config.toml
num_hidden_layers = 14
vocab_size = 17590
norm_eps = 1e-05
attn_scale = 0.125
learning_rate = 0.00717
final_lr_fraction = 0.1
Each number is 128 + 24 x the weight over its row's rms, rounded and kept within 0 to 255. Layers, rows and columns count from 0. The size above them is the row's rms in percent of the matrix's.

# layer 2 MLP down (transposed), 512x192, rms 0.134, rows 435-445, columns 0-95
size [ 96  95 103  95  88 107 119  88  97 108  94]
[[ 98 124 125 108 155 128 116 102  82  98 110  99 113 182 145 144  83 140 105 116 156 159 100 135 133 133 119  95 132  71  99 122 108 208 105 138 125  78 153 121  93 100 178 140 118 124 138 125 144  88 132 147 178  90 141 137 109 122 112 170 102 158 116 139 163 118 126 160 118 118 158 121 123 170 122 152  67 118  94 112 159 125 148  76 100 115 161 121 107 150 120 106 118 123 138 142]
 [135 116 100 138 163 130 119 112 126 168 151 171 149 144  89 100 131 148 109 122  75 133 124 160 145 117 126 137 102 107 151 155 118  84 133 193 104 138 148 115 170 108  92 117 149 135 124 131 173 123 126 140  83 126 106 131 157 168 107 128  93 126 127 163 138  94 138 136  89 137 180 148 146 134  88 129 160 135 129 139  99 141 134 153 151 128 167 133 151 132 116 140 146 126 146 154]
 [132 139 144 166  97 138 138 167 110 141 116 120 139 163  91 125 160 118 130 114  99 123 123 166 166 152  86 150 149 105 106 114 145 111 146 115 202 152 157 138 107 103 161  88 143 115 126 108 156 162 151 103 113 190 118  93 128 148 111 101 155 134 153 146 103 191 133 131 112 104 164 140 129  85 158 116 145 142 136 124 110 138 133 131 161 155 148 146 130 136  99 130 115 158 120 121]
 [131  64 117  88 130 142 129 132 143 164 132 142 164 111 156  77 157  89 102 156 168 123  85 169 126 146 152 102  98 138 143 146 144 181 149 161 106 132 113 190 125 172 141 124 103 125 125 121 178 126 165 124  93 119 112  89 113 126 132 122 125 152 107 127 133 107 106 146 129 127 146 127 156 110 125 146  92 142 122 115  89 121 138 121 117 139 129  97 104 124 136 110 136 133 141 142]
 [ 62 126  82 134 101 105 152 138 129  83 148 162 140 142 127 123 111 138 133  97 141 150 139 107 168 176 133  97 106 127 119 120 144 181 161 146 124  96 138 129 125 130 105 140  93  66 109 148 134 153 107  93 124 108 114  76 159 115 146 152 146 135 140  68 144 127 131 102 111 148 117 126  79 156 124 139 130 143 126 128 126 103 147 146 158 112 138  71 154 123 110 119 120  53 138  98]
 [149 143 121 131 121 123 161 137 102 149 126 120 141  87 148 163 157  90 136 108 132 144 144 112  96 104 121 129 141 106 136 138 124 154 131 152 153  98 153  74  87  75 106 139  85 110 124  99 122 117  97 135 133 159 145 150 144 136 133 104 156  80 171 107 154  88 146  92 156 101 148 132 142 145 136 119 116 132 143  96 139 119  61 123 153 120 128 132 149  89  76 179 129 152 126 137]
 [152 140 109 139  64 126 201  98 143  81 147 161 112 144 124 175 135 126 189 115 112 131 109 103 153 115 103 119 124  94 122 115 131 151 125  99 173 114 119 111 114 113 128 155 137 127 109 153 131 152  99 153 135 158 100  78 131 148 142 138 154 147 150 126 122 138 145 179 111 110 115 137 138 180 118 132 121 153 109 106 109 128 144  91 130 111 131 150  86 129 123 127 114 135 107 143]
 [126 124 112 111 196 140 125  81 145 123 131 161 131  96 136 126 117 126 172 111 145  68 123 144 111 130 119 129 150 167 133 142 130 131 110  90 102 125 124 126 149 121 106 124  99 173 126 135 118 115 160 190 125  88 150  94 115  89 113 142 120 161 145 144 156 130  98 100 103  93 115 140 134 132 133 126 104 116 115 164 154 143 145  99 142 138 102 144 120 108 124 106 153 117 150 172]
 [134 147 119 157 132 130 121 114 131 142 143  92 161 130 120 123 159 173 109 154 179  99 114 137 110 134 176 124 105 125 141 145 152 146  96 111  90 112 139 131 148 115 119 166 159 100 112 105 150 130 135 129 108 104 158 110 124  89 124 117 138 133  90 135  93  95 150 110 119 139 139 154 135 124 163 177 140 149 146 152 105  93 111 144 138 113 120  98 125  97 133 162 172 118 150 115]
 [150 146 137 124 162 101 117 128 103 147 101 126 131 152 122  77 142  98 147 151 103 118 154  88 111 164 112 143 109  95 116 110 119 105 129  91 135 183 168 132 132 122 156  96 127 108 125 139 159 117 134 113 129 157 101  82 127  96 148 116 159 119 115 115 131 134 154 154 135  72 143 116 145 117 118 124 117 138 110 154 107 170 123 110 102 144 139 124 120 137 141 134 111 110 120 145]
 [139 166 163 130 133 156  82 184 128 153 116 139 138 113 130 118 137 138 137  93 126 139 117 137  99 153 117 123 145 148 144  87 150 131 104 125 151 104 116 135 145 104  88 121  93 137 102 135 116 122 106  79 164 158 174 165 128  87 136 132 150 156 129 108 134 120 101  94  94 115 144 121 112 140 139 150 118 145 112 100 118 124 108 133 157 141 113 137 114 122 167 142 146 142 110 114]]
# layer 2 MLP gate, 512x192, rms 0.139, rows 436-446, columns 0-95
size [108  89  99  98 133 131  82  98 121 122  85]
[[132 111  96 125  88 116 131 113 178 129 115 101 149 107 164 126 166 118  91 145 154 109 122 129 101 109 114 133 142 155 116 116 137 184 144  96  91 105 132 165 107 158 139 106 123  94 141 149 105  98 151 106 128 141 131 140 125 133 123 125 126  91 132  95 149 143 144 100 147 107  94 125 113  86 124 104  90 106 162 118 138  96 140 102 132 133 111 107 125 158 117 133 116 121 112 122]
 [141 151 146 120 130 116 132  88 111 107 123 120 128  93 157 121 118 110 135 144 168 149 140 130  99 124 163 140 109 124 110 145 125 127 130 112  77 122 101 116 115 145 122 149 130 133 125 133 112  95 142 140 120 130 116 175 122 150 160 133 127 128 133 153 114  93 121 119 115 165 103 132 136 139 112 149 120 145 142 135 102 132 112 141 126  83 114  93  85  92 130 128 135 113 152 165]
 [158 119 125 109 143  79 110 107 152 102 129 165 123 122  85 117 111 140 132 114 156 156 132 136 138 121 116 135 123 129  91 110 109 121  99 141 181 142 124 150  92 140 106 162 105 149 122 116 131 146 153 121 146 130 184 164  92 121 140 154  70  83  71 118 124 137 117 137 128 148 157 104 137 129  81 149  99 162 135 158 108 136 117 111  99 155 146 112 125 128 132  65 169 150 150 162]
 [111 131  95 134 125 150  96 163 116  99 140 160 155 152 131 144  90 123 121  91 104 139 116 135 127 105 120  92 103 145 131  70 129 158 171 145 109 102 147 147 116 128 117 107 123 102 120 152 125 144 110 112 115 153  90 142 120  96 126  98 154 148 133 100 119 130 142 104 153 185 119 151  89 183 113 159 117 156  77 112 108 117  92 150 163 122 149 101 179 119 141 142 115  77 144 127]
 [132 115 102 136 100 129  88 127 127 141 140 117 134 159 106  98 102 167 126 154 143 140 104 135 147 142 142 133 129 143 146 154 138 149 124 129 113 145 107 173 171 177 148  85 148 145 140 146 182 134 132 142 127  93 132 136 135 104 119 139  89 184  79 157  95 129 102 150 119 157  90 140  84 126 150 133 135 103 151 142  91 150 164 131 129  95 125 102 116 154 169 117 105  99 103 115]
 [123 115  77 117 157 186 141  83 117 112 129 148 122 129 106 133  98 129 149  93  94 140 120 111 146 132 108 154 104 148 147 137 136  97 147 126 125 125 114 157 121 139  91  98 154 152 127 140  81 181 134 145 121  80 136  78 101 141 162 188 109 115 177 131 132 152 170 171 104  83 140 143  85  89 117 141 146 154 151 130 114 149 132 113 120  94 138 152 148 127 127 121 117  99 137 149]
 [125 134 167 115 149  99 155 121 138 169 134 146  96  87 123 132 117 113  90  76  83 139 162 121 137 133 118 122 143 125 156  81 140 148 137 136 150 110 102  80 113 172 121 121  88 188 155 132 110 134 117 183 116 127 107 116 109 109 140 119 121 129 123  94 153 178 131 155 104  99 135 119  92 146 122 156 141 131 113 107 120  89  97 109 122 140 142 112 167 108 130  50 172 100 143 102]
 [137 128 131 118 117 126  71 131 124 155 127  82 159 139 135 124 156 151 138 117 130 141  85 173  95 148 134 157 122 110 141 155 143 158 113  83 110 130 128  98 152 122  96 135 142 101 127  97 136 102 139 124 118 151 118 142 134 148 117  98 126 107 105 113  93 108 169 120  93 122 109 173 110 103 149 145 122 103 133 157 100 149 154 136 149 113  97 119 148 115 139 167 103 125 179 122]
 [110  95 143 120 107 162 162 124 139 123 144 121 136 142 127 138 125 139 126 114 147 144 126 162 111  90 126 106 148 172 150 158 138 157  95 159 108  92 140 104 108 127  95 146 159 115 143 123  80 135  99 137 131 110 142 168 134 138  93 154 125 149 106 159 150 120 106 114 113 169 116 143 109 153 118 126 132 119 119  61 146 109 119 132 142 110 123 147 173 117  73 129 165 153 116  97]
 [125 166 157 108 114 144 139 158 115 158 136 174 144 121 132  95 137 165 116  95 116 139 122 133 132 132 108 114 113 143 134 112 138 120  95 156 138 108 126 136 109 138  81 142  96 119 112 115 132 101  98  88 126 170 180 170 110  99  92 144 160 131 143 112 140 112 130  68  84 111 162 166 104 142 147 111 123 137 155 103  87 101 132 108 140 145  90 136 129 119 142 122 130 150  87 131]
 [141 124 124 155 125 141 102 124 103 124 175 120 149 126 134 129 110 126 146 173 122 121 109 167 135  80 115 159 154 152 145 130 166 114 141 145 131 133 133 188 125 133 126 113 117 131 139  94 110  83  97 170 115 100 149 153 135 137 122 107 111 147 123 105 131 100 140 117 192 107  79 112 120 143  92 124 102 163 135  94 150 151 113 147 133 130  86 128 127 152 137 154 133  99 112 151]]
# layer 2 MLP up, 512x192, rms 0.145, rows 436-446, columns 0-95
size [ 90  95  99  77  91 142  83  82  95  77  86]
[[155 151 127 138 149 103 160 125 171 114 130 127 117  91 205 153 152 154  96 135 185 149 130  99 102 136  92 134 132 152  91 107 152 149 115  77 142 109 127 160  92 131 136 116 125  95 160 118 103  86 136  89 106 123 123 107 134  88 154 128 103 131 135 126 134 155 128 107 132 133  72 110  78 112 153  86 141  93 130  90 114 144 138 101 160 141 124 143 131 166  97 123 113  75 131 127]
 [139 118 138 155 101 125 111 136 119 120 124 125 151 144  90 163 181  92 146 117 106 112 160 144 134 149  77 140 139 131 115 113 153 125 131 116 188 156 182 144 118 124 130 103 142 128  93 100 135 124 160 104  95 206 105 136 118 137 144 121 123 142 114 151  92 166 170 129  81 139 131 154 139 101 166 126 179 138  99 133 144 140 111 157 127 143 154 107 109 154  88 166 119 137 130 144]
 [144 118 121 123 153 200 140 129 131 133 123 117 115 125 139  95 137 120 141 114 117 147  99 130 165 145  87 138 156 103 111 120  96 177 146 146 123 132 148 138 178 161 129 172 162 122 144 124 138 137 140 147  90 136 125 116 142  93 104 138 150 127 155 146 174 120  92 172 117 110 139 135 152 134 127 112 135  90  96 131 132 135  91 128  87 139 140 130 104 138 168 115 150 141 103  92]
 [139 129 116 148 157 112 132  88 124 119 119 149 102 119  90 116 129 157 137 152 144 137 155 125 129 126 132 141 119 133 137 155 109 106 124 148 123 126 112 131 165 131 124 170 128 121 119 127 118 130 150 124 154  95 128 109 118 137 135 174 102  78 128 102 157 129  87 174  71  93 182  76 131  99 133 123 123 110 177 141 171 134 155 128 109 101 100 141  83 147 155  96 139 144 113 111]
 [129 127 145 105  75  82  85 127 125 146 113 123 140 161 112 121 116 146 127 191 131 110 119 152 159 157 130 147 138 142 123 168 112 126 150 120  98 142 147 195 143 177 126 114 164 151 157 122 139 147  93 118 129 141 141 134  97  96 118 139 163 178 121 125  79  94 130 135 148 162 111 146  98 132 163 107 135 114 163 122 114 118 126 130 143  99 115 116 120 115 136 110 139 125 139 141]
 [138 122  99 134 134 185 120  83 118 104 125 137 130 105 103 134  83 143 157 112  95 161 122 116 138 140 126 168  85 131 119 115 148 106 115 118 119 134 100 136 115 143  99 103 145 132 113 156  69 150 114 151 138 113 136 115 121 176 149 171 128 116 188 123 159 143 118 177 107  98 148 171 108 136 100 128 162 141 133 100 133 154 150  90 138  73 131 185 116 145 106 119 114 127 123 194]
 [172 105 118 107 118 128 117  84 159 120 121 128 169 165 138 119 113 135 135 128 129 114 103 136 132 107 118 114 148 146 134 123 112 111 138  96 106 137 155 147 160  91 166 138 131 111 132 154 151  88 158 112 166  95 118 111 168 147 100 136 129 165 143 146 155 116 157  99 111 176 119 157 136 112 105 133 152 127 170 128 111 144 155 134 172 121 113 132 125  96 118 117 114 139 126 140]
 [ 87 166 143 166 113 117 171 134  78 100 127 190 102 163 142 151 114 124 121 135 160 161 153 116 126 105 181 107 127 142 118 133 121  88 142 144 124 114 126 167 136  83 132 142 149 149  91 163 122 107 135 145 173  92 131 124 125 107 150 169  92 125 154 125 135 133 131 158 116 146 161  95 168 160 106  63 127 121 160 119 161  78 115 109 121 130 136 156 134 120 130 139 150 165  75 131]
 [166 150 158 102  94  99 113 128 129 114 130 144 164 123 152 119 166 125 115 119 100 142 115 162  90 131 103 162 143 121 124 119 127 147  94 119 124 106 147 136 146 170  92 140 153 141 137 112  96 137  97 117 131 133 163 177 147 154 116 124 137 115 122 143  96 107  98 105  98 117 102 138 106 117 149 136 150 127 133 119 126  79 125 168 159 135 144 143 135 132 113 117 109 163 137 111]
 [125 107  90 118 140 132 127 124 113 106 122  95  68 130 134 140 121 132 177 166 164 129 145 131  84 120 176 122 162 109 143 145 122 167 159 111 100 113 113 105 182 104 145 129 155 151 145 136 127 147 156 149 112  96  92  90 154 147 170 104  92 138 131 137 139 135 111 187 148 127  95  97 150 127 113 126 105 145  98 134 180 149 139 141 139 106 175 124 133 132 113 123 153  93 131 138]
 [105 117  98 106 155 157 148 189 131 103 159 132 138 156 155  88 111 148 176 137 162 125 136  64 154 155 116 116  98 126 159 141  94 135 144 131  85 132 121 140 173 150 132 123 163 131 120 116 143 137 142 146 132 136 139 116 135 120  62 135 140  86 107  95 113 108 113 101 117 111 127 138  94 102 150 127 140 167 108 147 137 115 121 102  73 100  91 151 162 121 147 136 101 117 149 118]]